config = dict(
    qk_norm=False,
    max_grad_norm=1.0,
    max_seq_len=512,
)
Each number is 500 + 50 x the weight over its row's rms, rounded and kept within 0 to 999. Layers, rows and columns count from 0. Numbers have three digits each. The size before them is the row's rms in percent of the matrix's.

# down: layer 2 MLP down (transposed), 512x192, rms 0.102, rows 117-147, columns 128-191
# gate: layer 2 MLP gate, 512x192, rms 0.129, rows 118-148, columns 128-191
# up: layer 2 MLP up, 512x192, rms 0.131, rows 118-148, columns 128-191
down117 037:468417475525552490389505513464561537591497423426392473530471520491540547447598485585491440536449529538539385479412461407476431484597466419526537514523504554480450552527528524471454529429550439
gate118 093:449501447488500558464526484522489595523571427533538422483467470552484538488494497498507480485662481498588497447458548503448555481509482619445474471538532500490520468410436423502472497486524487
up118 089:417473514453551496469476537441576600452569529624417539477643473543510441464463465499424433499565514508529530544441409541530520485515510464560575502536478543498484487529456372506439434549495532
down118 072:472523519494572497567568508514577588449504388530514434452544464430408516532452524557462540603456561521521577500514457381503482511487546510525474374494477539494537544540508520487438507517510474
gate119 099:515451532492518547548418410518451534438477484592499597429465547507539572594514559537509578556551589547506562500588491421485453439410495542418466498530533448482458542475403594559388527466552536
up119 087:482461477512543419476475589520550510574490448512401557523622432595503546567476545432400555421460547482523572559489548406479497476614508584410501519508448501491488466495573523448558506505418469
down119 069:459547464533441544484494480469553466449519422482502425519654518516541531571453365524449467465550479566514631525484520490566447484491464507510465573476528451490520467546477454506422519477519470
gate120 099:560566593446409467519597396467416610522443495604525460431557547590521509470523419405428469471550534523508481470456521463490492465482396433418500542517565469446568483442552536502562461528468498
up120 094:504514441585561452430517500546552545486546472583472518582489561432468592471471496567508399547442432473547534550436451446408520465508462403561497528493486479516473582317411465427518548469443486
down120 056:439410419513495503530481558554578560481502524563505549538475537492497642472512585562473444504542484495548541553447496429459447492504484515496458517483478455462440571386544428469561430421500523
gate121 108:531470554514429569547472551491453470555549528480479523581400491518527413489477472442553546525506498488498449582469481482539492506540446463453506585443554522480497495589504495541522436483404542
up121 102:444477616427507534483483447464469529570638506459479525460443529509471398522536538544469502597476540429505466522493521546552414485436462485492467564484557490637515523495479518531520532493436478
down121 112:435571524450504496583465500507532456558520460487458435510483504549534553444529482418516467540444478456464491477472489528583436587514532445577459461458538572475544566533523455554469448491456489
gate122 092:624452434548471559543459502523546449565471454437577497504520469477519532473426430491600439612528569504533493512517537558541476454512553520462471511557448589501507635450502540535456473499526516
up122 087:447458480460509447528493550496506482527505522535464657512417452440457427514495547465430538518477405533416433484512483505601455476473506558461562561503503398596492415496603494488518465521525472
down122 126:474489520527425472549544400494567420449548572514462534499549549449481420491514616469468487500434533470537528448552494491485449574461546531402499519555511475547421412469461563502499560527432527
gate123 104:586583491521542455437467407524574486461519493403473511503462509536520524521491420511521546478505520483552461430553548452577474632366517484478534510418451473498523606568524538475441339498578574
up123 104:436461504502497529559488516428442553494474488510512490495471544458506470513463443536499573583582517517377548559630411486496462444573572570440418462632522491567535463431486433533648510426439487
down123 103:523497376460455528473497572605517532472557535561500520483340446528499474485432456541442587487533524426509520531477456515499599454560420490533532503524544506468477462546465380453481539546595554
gate124 104:527495410531548449503506464533519557453507512516537541442605398482581541556457555458532507446511455498486527578508528453497487504507542471483420497540460537389445554345473543370410507576575479
up124 090:459476449531512474462541480520489502476377488507359538540431443474420489496491506530512551479508474502401495539522584487467453584407533528572438452419531540592425494473479588428418489582487503
down124 088:598403523492400561474454569430520530426492557504461459523528596498501545451508473466398500509534393551454479546490469522629455478530516465533435541496479549602542481586385508406437497473471503
gate125 086:589537484453482458503508602584503472490437532485445458476522442524394465584549492425464565513503496483497506500510538454565552421308434515502461444390495568468566554491367511577546486571495524
up125 092:457540538430512489502489480397516549486409490559453628468505470466466462492514440509524485424458479377520514423447549429472511528611518542581576582548429485518363416478550601411437548495484493
down125 038:458514473574515552490453591563542495514520446491555410517499462457547567436489483516489549521454494536453433468489452526567483545517464493446504463480491439454468476605519489538449477390555497
gate126 115:531432447484473520493507492518539590538543523585402592514547386514475428438515508504431568636454484538563505531547623435478442522507501452418458438511452573453408489461567526561535451473561500
up126 110:409506534458460505493458482490413535505415497464443449581438569456469462572501541570492473561489466429485468521521591448539545393536410588547539529535482366546509506496523390470487508544355526
down126 117:497562497379519489547512512492381479474526429516439455511427505522434523511501411490454512563535560416496570480577489507504421459448473441489569487577517405541521537414512468492561608476466520
gate127 098:608574490513545460552561498496565494476524540513599540448564532491449467487499560535461549545501487593530555437452532511468488566486475494530504517531527448555558468476505564470444578524575530
up127 094:527544444483548547438577411514534583522497478475402519439498537527604568455477517506490521545515479482413451461570473555515453569435405565557511496527490507532397464547497528531550473530475513
down127 120:471463549565449416476498445595462490439603616520506501475478546470550527523457461539535559520548487427586489570456420569481507543454392493513486557515427495540449461553504484526486416602531462
gate128 081:495550546443460561511520501573492500561517491524525461449519506470516502493554551527553541498473576437500501512454563548523507393490394529474486545538497483532501486542458407520460486560540507
up128 104:448449476522429502399473452480568492518519537372499570602465425559420527516485556493496460472547477501456467520499445460500526540532592447544519517499537537489503501555515522563555529492484489
down128 050:518406563527525456464409434513506438455548555512517570443552467507504494533481585463528544494581417539554521441532509449497555524524554548482544507432573525382608539499442470518482562447448440
gate129 096:445468492535465456414466546455494538488409575543490573545478559439445566467531464490548456480509422605511456429502444529484554434523508519513603580503510544520532557528569528550502421533468469
up129 092:497455493456487458470486596512502479498341516489554497461521522502490512489541492369466449423542425528442510458548472514454470473477465500477539565527459449502450534581539506601478476468541498
down129 071:531606542454520514495448631472422506479406482509478429514560510527524607548496418505430457568500497494504470439489566433494502434516479493463656518516505429650440495493506456516506471631540486
gate130 098:614549531554470541450515488581558444528457438486524596458469485482507523583493557564555484486530552491519458492533491541545469520460542559473522537583436513460523464456511561513446397447518458
up130 099:436491444511473600443632492450535528565592537513459540488503492522492415543410503529394503580542456511480505511546574450409593448541539472422536563419511472497386450481467450417500549511462468
down130 121:482536494533437601574535501481561444561515568528469513450504520506554398425458525481431585574516569503551515442489449469422531575503590505471570464444615539452444471533431511502513587555503430
gate131 084:476562477515538525462468549524474569503591532567578552643545512418450527510520481528401543434441555464457432503495460477473480537479479435442628553467501502535470485484483469567516461561458559
up131 096:402633527475483538457513531539473606530451509466366550574513485473466450478554497540381514495502540481534508546522485540452455446502465567462459583571584500633489575424437506482512479491488460
down131 053:483607529457503472477470516492601466432541413501598543565506533493458480478481499559531444504592449436476510525586501518498464525531471421491443502583503395652439469571519454463564548484467450
gate132 113:508513437480646476552522582521581492538444498585489515538458589516446528472461498486507562449493460478501540467495549464527493465489484496566460490437415525418463515549539480577523473419536478
up132 093:546496529529460567494495519454479379534427459387447457449503458471528513443472490543467482475515530507560425524562514488486485618552593532469551541506528440486560486524446576470518515349412521
down132 071:565452476480572542487456526510426432501485455487440434439566500433533409524532454497478456469478477516453452564437451520449572561515525533476621485510416490487441445493432459490431556497538567
gate133 094:533540490508442551506574469476479483379495524525332471456404536513494502529436475499523406575450481507569495479473600484510535371503555521461552490510496440434627540520447528432449497616419449
up133 083:504452501514531490480415581558531493549408491558622478529511502477483463445561503514551591477428491487409548466498438478494537603476449524514521425443505610542492496509547430514490550439513485
down133 107:536455458573537571390591577512550534563515509532518447545470512560468543497518527522472510462492559498340620475475558510418505514498503536459538479524555563586411438495492576482525561520578527
gate134 096:513508499538472536543540565494581563488464460545506468350500542518597499533570538422476495567559506504478520414483513561487510595358542505544476475529383493569462573411582443506461461510542597
up134 097:507417445554575468553441403471485483528426529386462370490493528514526486578453473605481484467506495483567474463404448409440446547471412517501470500535508495440457500569486588524528479508581488
down134 123:568459499461527519483526461540541522439492537497481426412496422464507502480456499576484393447515549478489424613488541417463495511535483493495428505566592524497438478443374480526463480466555406
gate135 101:539450518430471449498477432547622631468415595397553551461490494475579487480475418478492430447543508485539496513533572536497547490531498463519542434487563528521418511488511484435439487621457487
up135 095:490500512492463476471569499526566419564441478547534474517589406527439535498582514503486433564461571482544577426475542469390422487566521473456452536509503497484505466495529575468486430489496448
down135 084:522483537519428518548482431511524432442567535443567543453558494512521509562408555466532481463486387549484489577481540555606502547532443459398611571532404466449480554594517513471504436543435461
gate136 106:509495507552482432541552521571590573531585559469497574496479391406581518433566416502453456510425441528509470486515574460495537423480492449504596494546558425531508518477452567614465554509458488
up136 105:538534539522587493557533491557407603490463470613475545478467508484444514546423490495447488539374497548531443482580447568493485514509489503496580493518566437516572516464533517498490529530495492
down136 094:562571556450517559553559578440506516414565435559508372478516478477394461467524427461504543523446485556536443530601531453554529513539481423504440477421386518504476512471483543531588522574499549
gate137 096:516491411518486549488482473537487445590465516483506526520506482556366554451481461553432513506487544446443492431452466534513570490480483521497473545542497418386450506511559455530561463546492559
up137 103:490461489454537442591482505540499627502527495522489481507517468506542487464524454408469550432555501534482507457457519455532565429572529442461498470591462470510526472429467520492416618421447493
down137 059:417520453531477423519500492517509490579522486497449472496595468466456515389536440553525488481522450577423536480458518436563523457474557493518475550454509558526475449461494470457474512495481491
gate138 093:382542570559488543511473417457445557534591438492532496451544516540504488488537520527556497472556581464438562514467482539514574625547423561502359458522559515519433549488488529519456506483547501
up138 101:544500569488473515538585552492532535539511489395589529515504527518541419508528471413512417516519498494466398462589412462536357528505570406511636514490531554505589557496485488445397513462462512
down138 070:513524569472580521438579464586507523496478429441495436369430463507532560511437465534460533454437402531531574539571450576473547521437563453549531518494513530526499446524398519417442563460494475
gate139 096:521489490565458576448393557511590512576512562531514539495476579522515509581487453383575583495493429435437471450529424483469490553545528412471480570516478591431517496523452444460434456464463555
up139 100:456474528656452495402501575565542553550468487486474541439492461538482462557526486469512505526445476456488520577505554574542438464491481499500514464630520539597466515484494540531518525593521512
down139 043:539512545420534564466508544444439478468456514577429552456533483476541537461446517530496480509561511434561583529537429445485505491546518480318484558435507420518533399468468454539484499525444496
gate140 097:605467516491558509519593573552414527470489422530575567509456464557525583407572446539594520582516499541485513458448543494594473503500486526479529519557468469405500568408480560498488500446524607
up140 093:612456505464515492525470572548462448482483468510630580450436488517559554486555443437591479531526463515509488474487512484570424479357558564518571552555537516417527532440469579565530513479551599
down140 056:497448512583531408439435571453488492477460440552551421525445454547503536598515523479425521515445545461503373538519461540517552510435470505504593569534583475546492474493517483555575494598451502
gate141 094:494478464483533621458501558478584465538485532591430479547547463479497475477483603551412496504515408530541465504558550503405547539417548563446529478482503504402511557487537458525532569419500446
up141 099:549528492511450478516495560519453507568509582415609423529458515458515436393514486508559395544390512402424492582487444496523484493549509464483486515516480520557481535561485508507474414518471584
down141 101:547568489528509474407449505591417496495525577462489530573508537535465508501497485517448393600533545493404460605354451491505421501585473483469471532501482428541537507514528501571470434566523511
gate142 104:543559465429475561465428499494522506529454558518527456523476465452521521398463460498579472449518460466537482531546452494523524563564489437542470487504430420585543506427470492551521485610510496
up142 096:542538530529440465501505563455490531519451503488565532481569441512488564548494488533419504584458464458533459610462490543533470481454508386482501562511458517525481544453448569421436606498546473
down142 105:473518490465567427574583521545442548518430452544540509553520512482559513486625445507474415623509460446469497558445470515497491416429486482537540465488515529594479422461564476500501541505526488
gate143 092:491515561463500428478522406453444409466563575454476476642504504582435530455502564317505462527446487477558501583472429470504506575418473513555570537448458515437459580436453409468583486462574558
up143 083:534422469516471526559417570553542535482471488597488518506505512557498591491488421465504470455472457565551426491594492380522454575439470523469485445475424492568468483489411560474506463479459470
down143 056:527472433501505433486469476481479556498443486453494540556445545425525497537477623542497629570498507437510465550510491541498574492497537564494534497517516541542540520488586577454432541457441555
gate144 118:505490513432498499525529614429570540534549537489517526524517495501505516414472512572509399597431523556547555582517545413461429482500484490429525548511541490487522535507453451548461464517499538
up144 116:499553567576465450429539501521610589524553553558444537479495438539489504418496495496509477543536516459503548499469553508528452489464450502556496425584501487456572597447513499487507530557482491
down144 094:483542538439527479387543444539518470522475478524471421468446451543557537462512430554449482501485589530485522430562484598456501521419509413533443560553537496583556446542527415452496484468502500
gate145 096:532462585510509585509484538432532548508560549536526480572528525419538559519500509481543514402423447538453541539393573468486463514448451499447519503542493479564476329455500529482410468481581488
up145 097:512493492468559540556478487565524449450569581494461511539530503467439633530563491466421488521460481530488588573533397518519419514469496546500533578480450565560389469539428478600478624450486513
down145 109:473467505522415495497550487514468477546540493455556580584381510486564450515546420465533559564547461508503481419536393526536494394534466627607590426419614488501581488468499550478510471435468484
gate146 097:425571625487470529474525554469514518516490547451468551564506519451439490556398531479487518554522542474502430478452471514588511530606498508485555485491498490611462391496423532496567508406518497
up146 098:478543550553451464484547656530513495488454562440524489492441564388501481606432503513494545536512510517526400576507566479574551485590558535405538486478483428557470456495524570527545452438590457
down146 125:454508601499450428412510530485472486535504510526556474510554520513586367468424491508440490482552541465480506576495518520497579444465493611574507446487394472556523507501542547506496483435478591
gate147 090:517509607449487517475621476552466498505476582528501444524626581545487514471475501458437465599460519482491487436457518556525548514432509422458659496553592438485505509482479559515506504470471536
up147 116:434464527573503479409450439508496405477568477415419592488485500570604527501480541551573517526517414509513464475436516494560433491461459508510441520490558473497539489603546483560493451484463605
down147 069:512506518485439501463474414477532393555501582483525486440454462559562460549512479511555479497459448507518521509471461492485501546557531608556395458502548505469469574544477517673581539584410439
gate148 095:434515487454480418449483542540454484515481450473512530506555537472589432565435552534519456435457581476520538431498588489538470570583500511413464505483479612501476470522508477532581404399481442
up148 102:491545446414487474499496519458508474521500452454413551463511491495414400501513587478504603481519463423465478484558458596607551511537458460561512359496542560515500504570494565498492524621462475